config.yaml
num_attention_heads: 12
hidden_act: "gelu"
norm: "layernorm"
positions: "rope"
parallel_block: true
extras: ["capped logits"]
init: "trunc"
lr_head: 0.00837
schedule: "wsd"
batch_tokens: 131072
train_tokens: 488800000
Each number is 128 + 24 x the weight over the matrix's rms, rounded and kept within 0 to 255. Layers, rows and columns count from 0. Numbers have three digits each.

# layer 6 MLP up, 1536x384, rms 0.163, rows 1305-1377, columns 0-95
142171146112114114143145110155128151134122118143117103134156156145110111127146124140119089111112122154129130146156145160145143118163095101154110144160127149105149144138157122140123083117110125170155134072126123166122126129146101126155145121102114134117121134167176146130108114091101129100
136135162094122124163062110122141148140150117137138123128165140114144149101109124040114116132109146134098145181114126123124138124145152098123118179100097153147109117157076150108109124151152160122135175109099113146151176127137133149174124162099154123140102123182146131145118127169144132131
126130103105153113093159085131115144137073129112122129093159130099140130156116118113116145174132150173108136129146081152113138105089138132116154124095138133170116143115133122109136112129124091100095128127144177118151097169121132118145132090120138123146141115151143113131107138153159114120
160106139181122125145165112155128156112145166100153114141079087144121177094122107112155119110094104165141111124149124173113136094119094095089109138113117153110093139080139159131126144124126152149131149100143071135136104129125134104123130123139135128128155124121081146103149148121138090151
105134108118124096145148132131056104117159144138164131187123122096131124087118139146130158104121124133161144118160140088160154120126098157136150118077139128164102147127100131140133100164126113107084162131145123155144133159100129113125124168093109154093102124110145128110149152117145125122
102125153113123111135136109159132105140168164123129157118127125167118134135138120092145114127103176095140120112137147082133111131094147132137145134148100169136126099118111105110097121102147110145139095126135118169138121148095103137159115135101131135130128148167128135112128152104133170090
118181121132149110116094159157140150108147119133137136123151137160104102152132147132142147192121131125152115093164136105146094125125122190130160129142140109093128127157131150140162193144144129102094063151125150159117140115126101135145113108113148105110134102144142127143140130160113169139
145169124120120085124101121127143157090138089131117132131134130173168128147115138136152064137176165105148159115192186141072083099107142117146135110130102128133158133142169101125188102138156156134104165136136093113149122151132103087112150111151107102164155119107116154127151108134134154144
128096102120139145148084120114135167106155146133166144124173166148146152138078122093109121112093168121129130140116142136139105147184134135105106114122161098113102122119133116112078082109115123093160117149123074133133170113176135116102153126077176125124153120133126152152127119151160148147
140118077076134158130135071105148144153134124107112132114150106145160093110139157113145132108142123144119153158117138134107146133171101153144148112104135130151100141088119183090147145160121152133136145140170173118123140136105096101106140098131135152183113090144125113122126140121132124135
141131151100169129146172139140106085166097111123134089104172141127120155131119110123150168107137111128149134152124117147077163141152149112135098108108168168114122148132155159113105184049130166161151105124170137144108075144138113122133093117102115107118111110085137094093117117122077129111
140164066119139095069105147101161138145136127157131144159115152066092122126148143129173154126144132130131133124109160126123123112103134132139126160098145119092119134125103139120123150087154142101118118126140116106183082133112105151078131144104122100129144164105103108109132140115106122128
116104157117158153148144131132120123120178149128134152111112127158153142159114113151138142090091089104113161112086097118156130130130109152127112115154136111095086155155127104177133119140097136122150109138128161152158174146125134155182147141136148145174140127117169105150118165130133125127
155161126108076140109148129161080097128116140121118119117108140126112093117108178174164127155130135171143147145128105132163112125143130126127109108109125126162118097174134157093111165096127121099145107128125134153133116122135115118153140139125104167111121107131129115104146140112143160142
121124090120131142152136089148109122114135113109116131134113065109142137145138140139087103148083117139108099130101103142147140097104122147172175131103142122114163143106126126136123142112127140151083132135152173126136133106142106084169143078106156106113150105161120156116111110146146102118
147135110079128103107088124082114133112154121101106153144177111128098129120142120123144106115124115129117155118117162123126173122143154117120118127098091149092139100125129143132125132120176128146143168111104143137145105163114107125110123126135123147098141128083163123136105127099134078135
121171088146135125168124110101112115126161156157143123154116127108121150124136131131172124153147134167161080126142135089113205093156106084112133089139130126088105093096125150174123158152110149136097143151096097160130194134133093115166121132154104123130098169121170133126097163118110124091
126139143116146144086110105110084088134146103101144105103121115097089149098131167091143139137132123121137134148114129083112141143166162133112129120180172138127149139138137178149116103089158140135136135131132132094126155139108162117130134130075132158122088133172123114135150153140140121101
109142127090096112161128120114061105120135094141165101086131119117134166143127127154139136092100141044107096131078109113098089155104112089140101157135156111128139135145081106097070115135137154128145120114132092130077140150119131131127116166131156093176131139150147112108116122111130169157
131107153136144114150136125164153183158167196147149124104110134117150160153108136154112097097097136159118115166110134144142105137144136168128136119149113169129111154144110135106105159085104149105131120126181120141103131171156128141116132131144145166111164121090148173139088113104162162130
106140110128115083154130133111141102154110152146090150134092149150096131107144103134142132123109116161137110123128158096121159086162104130140129164130086168091153139137111105103162162115142170096123133146116128142142158120135182103072167156141152153106128141122159154140124110101123160138
105170164083165129140134136137171131159128159136138101150146148153119143170111109120123156118119158123098160086133120153113130110172089110113098148097103192140166112139138141150120133129155106161129103134091113123121114090135128157106152091139156082126134123078102103136152136127154157133
145114168108136147106113106166076108144111139141134111153108135119128191093108124119105092135124117129103138116126130093145134113107134148145082115151144076157148109139132059152137133077121114079136111127116141143114126117158129111131073132155144132094117128091159124099082116125149093122
129100162144168116129129147104142100144118158145118206159118170105142166138129130110177147093115081156127126159128149133100083115097135095117135113154185122135127161118147046146116105141146117149120082103151106158126134110154138125148108128108144109128159135122144125130110185124144141109
104149109136158123121153147141151173123151115130143140124133148099117126134130150116154131105155140117141160101120097111140139135159144120125113113138104135124126131155119114154125114130107130148103129132127109080151130146106119149122186084133136091107131115096136116135095142101131131116
127118163124128140105090100117104112156127115123169142089126134077113112126156135113128136096149123090132110133109139122140113128134190134128122101125108162152176118138116135109120126128116156110116136112091133116124133147137122132120091127164111086137154120144141144150114127153149114124
140140142142157165105157104111150119118170129104129090077135156122142137104089107144109110196098137112097112138137137124123130134159129140141142158147182108149101117158081122112088131143131127112107132107152125153140154120142152126191150133133154185122139143081099129137114174097170110166
118175106101132157137119109150081125079154158126109110140160112084095119084082131133141120125103155159136140135110118157118155184148127110121133114144119154122107109089130125141116141116116142137106129102112146158120134110135127156131134117076199162138138120131123131062138140120134088126
079107116099125192082111109159108136102088105146148105132124144081159148164103165122133130107162099119122120119130141189145141132132155105120104080111158112152145141135117126122153102134131111121146104121082089085128117095162131139088127185117101121132090084105143145158169124128161191116
078132135096136146155135143111106099119147109125161136156120129128122119134130175130126131122127090115139126123105134101139111100111150128122086091133107156118129141137133117094148154139156158118122137136128103109080136118114110121143135146149127154110119123145117127159133121096142136110
155119102125150145146082166114141119141128125135095098092139109126116107119112158111154131068115110125076130105155148132115147135154136161133126105120137142102146118147126140138104105130072142120147106132155146107161102170161110094121132112137158128146133136111116147100072115157112105145
136131075139108134143173121127114110100118135134155114093078137135109174137166154097138171111151125087119134132117099121095127126110128111177108148095150137096143164159140163095123097104151146123090156144147130149139092130124122134075126157140117128199172143150061149105092103162129136153
160119158172097143090106084106111126105152152116086167144060144126087125130126146105081153125078128159139150159119138129124072147122121111114083097093107118142141157098130062147136108179138118136137138138129145145143083124118148109086113086148137142132104108089126103111150110107103152111
098141114148144122165120135136167089117083154165131142120142119165133122133153147144115139128130161151125159148135158100090089090121126110115109142104177122153149139150108135102124084139119092137118137115162162100119129118140150167162133130127127137082149132127153126097125140124144094103
131164125097119140147143087131119103115129104137135132120161109086119141131104112140188114173100125134107133122111139108107128160159158111122139163152140105123116125089088143121145106113129081112129130075111117135153121120096151156126162092176177127114108140156133136130118123125098105124
143094146104128126088166127114127094162156142122122125165157088111139137117114118116166134126156159148090103152128129157136095131134086123155099131113122145093111159115148124183088166109113105131125135127182146117152138121112141133164137112123095096132142129146130120115117117114109086098
132138109124104133117127096128113125134151133092133118142134120167129141144128120159146124197130150149115107107144104156120130126111134159115067113140092161122155138160131136095168125121124137145160044144162125097145091123089101093133134133133132136162152112169135126115158155109120160118
094153109146130136091124137160127104114115148149131142125151096136094072134135097139116126130121102134122165142129162162130123132136103132163089115128112105143134150124116127140147178147106087099113163113125168115102133090131085113154083157138106134156127116121108146094141116115052111126
120152136124175148093132159091180172115153101176199119157146118093110153103114148074109111182116116173146117117139119127155149097110104167161096150124150113138109154140147137112134107133132109137145149124118104176109116121099117121144124102103130113138138140134093165124128142136094157124
145114147104116134104138123141117083156203103132177114173164156111143162134176144112120143145128086119127134113154144141137125113106120109113126139108109169103136084198115111117143133136122125120157122157153135069110108115141184152116114098144106076085138137128118138116142167140147110136
146126143143178127126131112113147131117081147140120118098091114156133141149150117127157112127182155111106137117114159176106122113143157127104094093126180100144146093126118103136112100153126164147144099094140149121126110120131124116142137136118142164131118082105131164137110118138135135174
120165091136129138093092131101123078129201088113142115079146130077122139091137143110131139132127129158129157139117121107129100144217097190104127139165176129130108157119104155140134154119120120144191100140136142114114149097084120163112126107123135120137118122140116133132116114132114131138
157122117107127131143109124107121173108186100092143159129102168114107151127180139127123156137148107146177112105138089149135121125100104127151100076172113141129127126143120141158117145120148145126106093129131141123122138137149121156102114139118128129142150152167084104086133094133155154121
139121109134155100081159141093102104108068097120131173073131156137087133132110105146140144146090147119125112131160102119147116139098131105129164106157165158114132135114103166130120113096109114106129092152112148104145156101166142127107121151084124098163150105146113062118104147114133160149
120136166119132086084122129175126144140122134125121131104171122115111126107104156153095132139129107117116123146106137128158153125116131114100140129162111127124125126112103099134143102112101127130152130106150137151146128117135102156119111117161090115086075143172161144113118135155150133156
147112157160152101063158125141099157139137128099102107121081123141142114122107146127136083139108140083096150156150126136140146077097097128076113108144153137109141191101123108110141127130148135155100151140103090137119145131107164139086072067140130095164184139104156118107175169118142130066
152081097073118117124145109138105070123106125127117141103136148095101194102135136103165159115134100105088156118124137100161131133104117112108091092147105104093141139089140097097113155128108164123151114130147164098146130122141132106123181103118126170127156111157094125109147107144149143126
149135127159153110122096158066117104113123163117103096051142180140130115134121119124165136132082135108132151110152101151149170134167136089145215124138118115107100086139108104077122109127113125057144097175193088084139136126125137067122185193174127124181130142084135120145166167139092178114
147142130134100111139115157124108133119130110140123143138145108110134102147112137153143156153133128120134113127148092141136153119110100091118079133163149125161135127137146118134102102116142129156115122118119137140108117106162162154125103149108122146141135153124142131118148131136171145136
150139110136129114118158113159159114077138136130159151106103156116139135116125114115121142113133124137137099127135092152111110100151126108145103116136134105118137141102098128121098157081141151124170122146146135113153182104105126115139125133145135140140087089122148084096122134088133137128
112140115147107144136100110113159149156143192116116091137157117153110144128104079121106106103158126111129115122133128081123138183106163132115181128075128109118185105148127130120172131150116127093120125134100081107090104056129153117156173118126165135132099059121178140109128131112164142144
118151115077157134182099138104154086121129140121120130089141139112099158092148075123129136122079150126126148064113130119134118137126131150111096132129103161107101161159136172150109102133174104111117147150121167112101126139063146124164167192095136131152126150061150147152154101129121121139
108109127107147117103133121130150095162144111144108091155117163118094120087153173141130128120120109106158164111138102117160126133135151141143164130169115108179152152163148121121115104093116114148139167140157158123142129143177121109097139112163186156076126093131099126094143149139171137089
098117087104137145098142115116128132090124123076133140128166143188137131158129109122094112128065102065150141084087142136166129086106130151140125130137119155128167138141122157140130124145110087148127147086129086170114123125129155097091150096100130077170102115076112139141125146140131162105
141127152168135138096072141131179113153129130134130146124111106111127101135131138150168099136134150134125139156121174135149155111166123124137132100133194165089126133097143112131097093127128114076112117085072082105159106151102123125166088162114165082130135101135093097181080108154107110158
098151152134125157123137123130137092107135115108150120146131144137116102107119150162178117090148142137147103109110122126115108168117135132139127105125130129124107159129179106121125147092142134084148111151065127134154172121169129143099141113136087118137129128112076112103173153128122103169
134146133100107106138107096095116107159117126117137117133159180136172105126197128133168143105098123121155165123128140169136112124132123105116113116111099118098148135111126130138104158143122112105122152107136112154147153146127134106131160150149125133147132164126146101136113147111145110171
160109115122077165113152130103109148123134165140127111166153136109135133096129164118119127113127106150118160154103132109175098103117083113137106176111129160092108127179110115126151148120104136083152135149118152087155080134180103160131139119121114105104143137130141117166150126139127098127
147154122143109147054095138076139169127127102121160129160141150112113133103134154098104215130161124129121142111131186169122109139111117138090186117114125115151097148082143163128116139117096138136132144126091114137104152155125129126114138126140110126114132135124155126127139149168086131185
149132123114122131120157112142086162139090118124136109164100120128104096112117103130122091133159105089137118185096120121159122147123140114160129149141122095125098128123133137115122122172140130168125112112135126097147127116153106152116105150141155109102124116130105131124098152090142145134
114109149126143137083123119178125120067097115123123126110114131175142147139118076090131102129142156130188138145148146121174110148176155136143110133153144089127128090133151141138155171109095153165107129118177079131154088116155128066144118110095155114104154136131105110142097133151119112089
147156122112168137125137108148099123099127128093083150127129128163135139135139157122137131082113115139108131093120101102147149158168124145126128088105063150101095122109130137102184131092141108126127154148145107128169142112111094120109152109112136100100107138139130157132067086125132128133
113082126117146129109107103158172148115099138138138123113129137141117163149127077130115143105082088105141160109176171098147073141091142129176134106129091142131138080135124120171139145112108161119094119147155087124146203170116141126152120110148107094147162139130152141136160150118121106130
150099129061103114136125128143116168135145175122114144141127132107126121098123133125136111129136128136149104175130139136155174126139131136117139137155134133109139150126156116124128094091106094155143107063070143160142097126135124118117091128146111108137100092131160156166153116078150111197
151123082109102118100131198159131098120133189127160116108086126150123106157103105105128156137111114111168117110153148138144101165110158149129125088098134130139092151121088142132114171134090131073137165152127162121152153115138126121129211135198113099126097182086159094185098156144114110138
138141116089123132125116153149168152120147146088136131133141104106125123115136115135087151129082108121113122114127154163081159099146142157131134116112137146107153116117119116127082144130127123123152186124121126101124137116116153121120121091158104105114107096116168115127153138127112157122
113115122117116138138119175147089128166145106113103139130131113096145115109118142132118131119104151125140114102128157096156098136122193127144112062112101150113130126135147140140147139131121124112164183116119102126116087128100112162125136118127134124121164104146169127138132115131126116138
112129150133131151156106126147148142147159156131138133157109123133115124148121132134165109124135155117104126118124175110113148116180167095133126146158113123103082157132135117157115084166150151141151123148101099142111092141127159157134131148111109150102114133107103083133188161117153135141
142158094155129126131145139109139151124143131162076124112150115141072139106118129118123116136135113154099144114128101142180147104113123131143150141119129115111141153128150115147170095119127159108108149166165115164165128104126121128158126072075127136119129100123116079106186104094113107138
102127134108141115106101126121071125189130165124154099139149141151158131123101110090149146082100175105159146149121079104114136113171127111143083100135117106144163111176130147116114097127135129127137153116144156121166122150128130131112119095109124131124163118108146122154157113106158075154
140110136058113123110124183121133115095137112132098118152122126111122140087115112133129117164126165142108098117139149138126129104120138148108102090072144132133080137134101118135111118145125106140157157124141148124121090097125169126161128142117171127139099135124103114128136136153104122148
133167153136123099114125126135096131119150107153130138157103103167132179134088120128090113141135116133138140110153150114115151107116162129116126125151121133104095094093139154165161111170115132113148135088137150118163117125155148116091136144130149150122120156093127104138152106145118110130
120072147128147111145142125140142134112137121116126126147141125119140144153143124105117078122103135136134126087141066135097139129086119105083080154125107136130116158134104120132123141144128118117102119112117105145100140116097116083111109112144117154124084088121151132105138084156136114165
# layer 6 MLP down (transposed), 1536x384, rms 0.171, rows 1305-1376, columns 0-95
140173173172133128112103125143127128118172107101123153148116148158132141080124075151117124082112101182170159143133091181140113089153122122170145150137120127134183129130164094154125157149141191112153155096118092129142121137156124117128108130124093132180096120105118090185109127131100123122
162137091115096123101155118125139082192122122136134151104110151117146147147099107126146116113160141124097171119148125119109135138122110151089130128133117067106132102106146152157136118138091085101161188114162152123143122126188157145135125085140136128167138166082133087176125128161143119115
145107146120117137131103147136148130179132140120135112130126136106156100133162134134108114157162158098132133100124094146144118098144118138167091082132144109090092125135126124114137110138119134116147157151110084082096103127141104173151104102159076129146156113127106116144121136105126133113
137129099144150100126131083135109121104143142086154119143133126121125102107130122098124098153066148107133175081105139102148102134111088087157147109121145145121148133158118108126108114144146124169147127140138072139163102160125155129098143113114199117143096114136098118156127102106145118135
109123139156107152154164134126142162136169145121114103141164120152113134154111096138096158133123107154119076114163114156107161108111134122119119162153169162118134170135168133141126088090143124138157116111110136127101075153126101154109139127122145132140083108133154129121082116129110120117
132170114107100130187108159154145115094137151139130114133132150101120112102108140130115106141126132142119109142175053159125143091139113138121148126116170123126169143117149161149140123117106152140100141082131114146112080122147161132148073135150117123138107119134110121125120103104108139144
120106114085085142118129108126144114161117133145127119130098143124113120130143153128125126100111139144105133126096114167141151134110138116115168151149131135120093092122116140138155112148151139144164161072133112139130118153092126114133094109103152124116074129127142148125133132140149143110
146084134151133139165151156145129138130109142130074159105112103107154098150128137146113139133110132128155158115127084110131142154128099168158113114125112134124108130107124133088093125131142180115098071116109102105132161154099120128119144172105100172117115162120128182147148118111145110105
147120102144117167129116146094117096120135096131168127109137125097127132121177150162182129120156107137140138160125177138105154087145122173157098138122186155154106144127119134131132126117098088146098109107133152120131139099136095136150134099078119112155149084116155103144100110116097119130
140125140104140132173147091113118117079173103130132127104158131093137084147149160106139168150120139197117135107140131124110097114097137129148154089140158105139097156117134135088136109086119080111147116136169167091108106096144123139133100157129148141093173158117107127118132120142128131101
150162157119123127101151100177164159143119181121111145137105123144112151060124137170105122130084155157135139107122095077148148100117137143133129142112078109055154127120125136087124114133121133132094130145139111159148125130108106131135127168128133107172143113140119155121117138120148125129
103098135118141113162137147147138147133077102154099178088138132103159117126142152112139143074123167139092131138109143112147147128113138131125086159141088081129099115099123115124105119163124126151113101112104118125132159132150104118159107113170123109131116144148110151132131130083154124118
136079146120163158159097142134140179120117101097128085157127089115119126126126161120081144171136144146103085158124110116116135098109135113103113103114085172139148172073123163146122087106156162155114184104094118114103114171104137093144148164123168100089102125108101158130136071149102133140
122118157047156112124136121122168094159111122125137148129138158101127137153108142114105189130150146117108142129162134134130081115101140128109089124103173145116160140108130123174160115128128118136138143150140145097181096157146141141100164119123154109117100151125110117144121142109144084124
117146160109101148153099160178130131182123128113138138147103121148154128114105087145099112134139086106173161110138156150125123167120119104123136111151163104152100146164145131100128138131142122132134125101149121160067162108130116121125099086151123111101097173100142090133137140131118140098
123117140132111101153126129124113126162111136112115168145117151123139150131110087107128101154081137160141119131133129177120083138159118134116164181106152171103122159176153146149113098129104162131164106132105120143115087113110132113160136098144168123099110133169100134119156162165113134111
161138084101157128100119132116151168124124110108162108132197170134124107129136083143090124127148141141143143146107111106141075103088117141142127136105120139107154093157135149129160146128116130115080109112157122119148151096116150161120127142086104104120108139183174119101120100137160153093
115126138137124120098139165090147054171149144168175105116128059140126113137170127161095162150147095106119128124141142091163159124146107125121130115149110102118128094151133118151120073148067084156128099119164114100160089124116155137117151106078151151088115117128132101126123113114163119142
141098156158111140127145107107109138125119139144112113068093122159100120133140119165151140130115142120148147174154124126160111090152108129151119116139126130137125123149126109126111103119140125091120099147150108113133126172157149122138118106128160156120132138111080136156110198139106129056
149161103155112115135096121098111127101116121130130135173117137139183125159122132115124107115093098181101110126099185158114108163172150081097153125131144113121124169133129156125138143134106131154093121153130129143146152142106091115094144150158152095139123097126168125127134113146179174136
107102128133136132130124130131105133115145140117119110113099138132146167125107129108092126115151094097104105177133140150108109084120129117083156132074148132118150139096120140173118142128128136146149122094152143113111121121152151097178193130108129131136156133173088113119144090107161141115
117138120114104113121111162095125115143100121135141142077152158128153146145111158156084123133101111161192134129120103131140096138120133119125121151176110148094121131144103108132119147178080110099136136144175144093112147116145150127075087103113110154078105117142110122087112140134111147155
120127119138140143127147124136130132080114145118148147137132165149129116109117160139088141104144090130123084133142116159142128128100136123108133093126120070096146141155093122116128168126135076157103129141106099115137087128130119159105144116075181144133098102181134093156141113143147139124
141132122111155130130090116156115137141155107120099174130106155169144114135121126104147112145087090103103118117102133162135186115100121137118147161083175148122101124096118122147080176132162158105104067085107153152112133086129152150122167146132138157083099072164144140135134123097123141112
152113132136142068147142110130122082126142147100125096134101175130123139116127139124185137134152124112162092140145123138111123105115134121130128104147118108092124122161106129135117163110143156121130121138170144124095124139116151137124115136135135169115132129115107117140121122162125123162
135123099157113119129119105109165148125128131123120105148123128181133115113097105152144123136151128150136129171140142108120132135132133118119140129145123120120122130094154142121114095146117156124135166136113133126127150128166156144186102122132084163128098097142147108106125112134131116145
110152165089168138129138132103148133139070124149169087144130163137128144131172094129128141144073096132118131131091140095143070142118105164114087129125129139152128118122104144092113077145085136127137125137137110123096131112114137144136122089132079102125134075139137114111144124142133152104
103109123156155116116126076116140130109155103137132145083132167126118170111115120119169126168112159064120117155116114118125114129146126148131192145127136159131103160163144090094142145169138176154128138111098068113153179139109180106124153136136186100159143133136101141142094131133088160119
092127115121129098196156096183162162152134177139138109112116097119096134104097097133104144092106148153115134132101157130097117165108139123112184128078151109120180135110094162099135157166140125095066154100150123134129148135100099164184165170118079155097180123141107132156153140133017107110
136111160141170159146118108138106159124126124117108132080124139116084140117098107128136135131117079131105091117187163150106142136117129174083088120131141121137126143097121124145141144117124134114138114158145144100111122154144115106098119133106125164098154137136126101125131143155121144113
126089135092156119119138121159153098142097063114115090135100137144135160096142109180147128144112125134112107134142128122107071141113107173143114120128149134114145128124113154131173174126143114115159176110113122178091115100142128121140143103153099144078143115114158091139163076126111146125
140147110151164132136110132111112129167150125076139119097122142122122164105127137096193106160126118136114111132146127073101134105134106168122130108123136085123143109090100119105147117115128120126116116105122108135073113134125142136123094148177111121108105127064154139148141116154128111134
125082128115136076123131146176143109127119130129105132119185158134103101132121125122103120101112134146114157150171110092091146106103131155089121065133116154168108127118166106078153138107133101103118069120117121096157167155153098156124155140126102127115133142128156162150086146143126160140
176150100052129099162095125124161096132107115142167071124136155133096130110115155148119112104138174120108123143133134136121106096148077099161079121141135119131133145126126116138167143077136082144105076117146130116090104143135123139143120089143185188134133083113087151094148122132126117112
125116136142106131118140146121138130145136118119127129141148104159164138143136127093138148106120128115145130084150160112146121120128117135114151131110115097107113142149131114109106121112117141128112113171134155123108139146144121113107124142132115148141115101116143156126104144139147120139
123108128172107108119119129147153092130137141098117114094080113119166060122135112139141091118090101087093092096136116139104112120117162121100117128112130126125145124093147133128148081144163135097087100183099109130107145129136124140161114155181161113080129114129145124134116140139089111091
102151151158184128131176131181090124166148154132067130138087177148125122159103073126135164131103121125153118108107101102151171134112123117095109168157117162116121119114102180156097093096190139144142094141113112097117126118116095105106153130096137143094126150154147126103113108144146099137
114124115150126118099147166146150112145151126150132153101136128127138142159116108151086104137093139146095133081146107136123121163138056129169169123141158122119150096143108128121112134122122103130154127124138151141124121117095135114088141125077123115105090156120136160161169124115131129140
119118103128105125175130129145177118116153086107107113125104127143070128136126118151089144071107065111093135136112152067127149151103120148086142134145119147106111133114113130187113125111126085089117151132128137103151099118151177144116123144130126157138119119138127140095099097111136134136
148133147167160100121150091124103123135158148175073139118133098142157162161123115189101093128145133107124114152125137112096150133158144113121134149149143096156153162087133143091135090116138143137151068076117142117173169172147114117111147155112088143088164102166124118162105114152129101133
128096128130155125188092121118143159142128092128070146154143126110076121129124162114124114122157114140099107147142102136085109079100147115114133133135104126109111124108108100115127093086169107128140118126129132125159136116179149128118120099072113119127102096107115133123128076108119129153
070142129119160161116129142105148116147108122133144160130120098103111168121103107102163116146172129117121116165140175106142136166137136118125130135105137098104169140131113133160121130146143135154150164134143141120127108108147160113137096092172112113099112109133159118151196081144122108114
126100169144099134116107113120130103123120156112122104115122148136152108125122090136118119129127138130112113140111134117105138103124136141123135122140126125102113142127124115123118103123128122128113130142119136130137122127115102092145099129113153105123105113116156111137117129128116111109
121135150143132131132125112122143102116138179117119094132138122155126110091134087128097135157136133142114133101181135117083143131112121110119160116109132167060145134145119170138153105133133117135120106147102112116127119099095148100080118114140080118101087128158129113147160129117086104114
109112115126161089143175135134138113096105176141157116115120137113145095140103135126126150115094134129110145124127155090172134121125113137124160123145158108148150129121149106154114108112135135112113109109143107158103127153179112111152127119092145135145160103148127145122136108149135165151
150163084114084124122135110099150121153126146111132156101136142147094194144113138108123069134110151101132131139181099092123183135079103114103096142099139147138185149119146109127164105142139138119135128096148128141145098169119156132121136150135140149147120166149109128114090135111106117128
104167137154131135113149151102119157141116159132109126097117128137088123176096096180098154151077152162136139093139153105124132134130122107089121141141142148138136148102089087131168121083082075107117111131118113088146132141133084133097102145149106118156131158143107143119137109131162149105
144131127102125147136164121120111135129147124133120129125163129138165147131127138129151107155143139106121153102080145125132114100110090153136133140146117121121145112080140113127141107130148163170115103130151135094151183163122138170131110137078139142118122129122111167162117119116118119131
097169157140143166104148108106104154179132123112158138177121162155117134147136153133105121109124091111082145119105148153111116155193088104108137160124117152099102128143134102157139163110146122088105134115107121140121103185162095124162144120128105154131108120116115152134127118125129123177
137107158094132162162136149067080132138114157144121166130141121113104129146093129129148087130169114137101116085121076132130187127135129125112113064118133110103123169120101138119120137081094130106131101121130130117120111139139119142127108150134111082108094108120101130125095059106133130148
120141155165112119110136154099114089147162139109128126146099107127103100154119096162131113143113118155110145087123139115097140051108134158095136149157152129139127141135074113105096148120161137149111162111145113108140143114106147145131126085126096123141108140101136117091125141158081095136
122133153130149125130085116115084134118101122156133114126131120102194137145123101122101152132123127117120090120094128145121137163097114102191152174117101137137131103098142160115152092156095097141140140130121147147167137128146110170119142114157090095094127100115154142112154092138130112127
151138095100149131119124118131165149152173110140136115130155094173122075141111139160090128120094115119125130093150118133107130109124155128110113137135143139123116128133159160113148110168174139146104128146148128101157101117144116097097166122092084103117099149111130123166112135128116115141
178129105086167119087140143141198124127138147135129130094118152163146091116132127144095173109136123083112092114080178073104088089115139149148141097137134177129163167134102090141074128083134106160181120120116109150168104137095133098149130136135068103117129118093094137119133113140120122135
137123149151114120114115128127121173136144159084133092148080094143130116101150137138156120112173157145039075159077147127146087099108152139127108125109113129128098060121118117132118122102128162106106115105105154132088144112135081147115127120120171108102212149144054115127088163145120086142
121139108115103089094124166122162144134101116108103132129124160139119119119097114111121114128128123139116109190104103108095158120125138130142089110128161072148140121097135155164102140144122133134194139087099094126115171132147160111108078111121135158125127113180159155131113143143115119126
106100152150113113132095157118127145098127115130112143122118180111096115160140114177120137129130109142100134150096091200124132114108117130117123120155122146109151147107142150102161088128101149155086156105173096105135127126116118118083129184138167133140111131096138162145095135133142130109
133108168112097102101129127138140099117132134122136139120090167121165146145088150148154084149159131108107130099103151128144103147128134123129092144162145128168122111097136122067142130130082091130124111172155122145118177141168134110112123117117123098077116138112086126168129112126168164159
121152156086126102161130122150107085131106108140121104124140116156170151136113161124116098109121117057109074107124132103125147128129091123190155093103122164162116137134130131150124121148172098125146140130113135120146153121119146107156117132114098140142129145090117090136158126126103138155
124151153123097120112140130138112108143120106161187108096082120069166120152105123105169094162136170107121091139170197152110126150120126112154102097124134154154097078100143161145126166132137148146145154099091137108133108137146085135112145126091151154123118113174172127100118100176149096125
125090137124141157164100118167167131111147109150115123118117117128128088105127136083134124157083119164079108131109095130096111146085135128158103122115149143160128163154154078129123152155077150126106103123133106123132095124139095162165121160125163159137119129161143125191122142122127098147
145142141115105127124124147122123112113134121108146138101143100091119140114092122132128138143070131126130090177119144150121139134137187125127150105168149090137128116120128108143132127123150161116124097136147107153123127110169168131131099147155101167152137142103156159133144150137140140155
137091095138137143112110146110123094094112151088134149142105155124108129097133065177111134147130151121149146173140119118145112118119104154146131137108122180098118109159140080168128119120136142138113116130128114106098133127125176146154131124160173153094105111130182130140122091149140109112
145083120117156136125135134070145109095100116088140099150126124114144095110154082147141082098109158097116176096111157129135062148132110161115146129153126131147115122102133126118142097145105118109154124115109165152097115133089120153110167141151118124153116141142205124133099145109082107112
109086167112148101116117136144132128135154112123121113134104146141141113149130120120116128110097142127112112150133148128112109153146132134131136137097111116109112097119138132124085157137111096134172076123196147097148140111153140176140118121152100125140119095143127150164144142109130133136
119121153129154097144099138151104149114117140083102148137087108154114096093107123126165115114124123117100101121109131092154129110099142146131100146155156152072158149121105155114108177131116179127113146145141129084131143131068154141164116128122121099084134141143139141100145159088115118127
132124152129126132133119113127155127129119168143119079117125112156143170149145122110120136113147112117089144129131129156118132113098106079155137150138132123128137183132124084105113108143128128127135107146145154116157127141136102161144121117096105135121120102151093119131118140123132136089
116151118135127120104137131120152153157154133143120108184128127121101093106167091151119125170158178132108177145122121115123110120121107125125127127075131091083140153112157104110105147145140107142120088130119126138150082123106156120132128120172131128106131132112117115130126124124131120101
106147081145122115154149140096128143118103136113077138138121133152169115141130102162126154144117086140089141197118108113186123114121154170169128154147074143101104099102189117126142158100121154084115130124151131162123139087161139195175117098110131137121152113102152124092096123159177059123
110114143135168123169147135109152169149104157138139125116116133124130121116125137107137169153134114115130122151158112120067140129095123099120140098140102120107123086167103142106136117142103121139126173135119157103120116136146193104171114106129166111130123132127118136157116151135107112127
122148140140107127135165129144130109098126164156132154095114126094134084124148128089113142115130118100127159117100130111099150145149114134138140114143097136099135121115143117144123109113144109104101133099141147095098134155161124124118169137123099137134114105146137125130115127123179131097
117167120153175101143136146096102109113164141172153156107092120133115130150132118126105126122180147133101139109162173139161129136156170105124140127132180132160171087154143066174096126140164090115203139134118125133141099156140164121108090121171143135122159127071140150150116075111156146138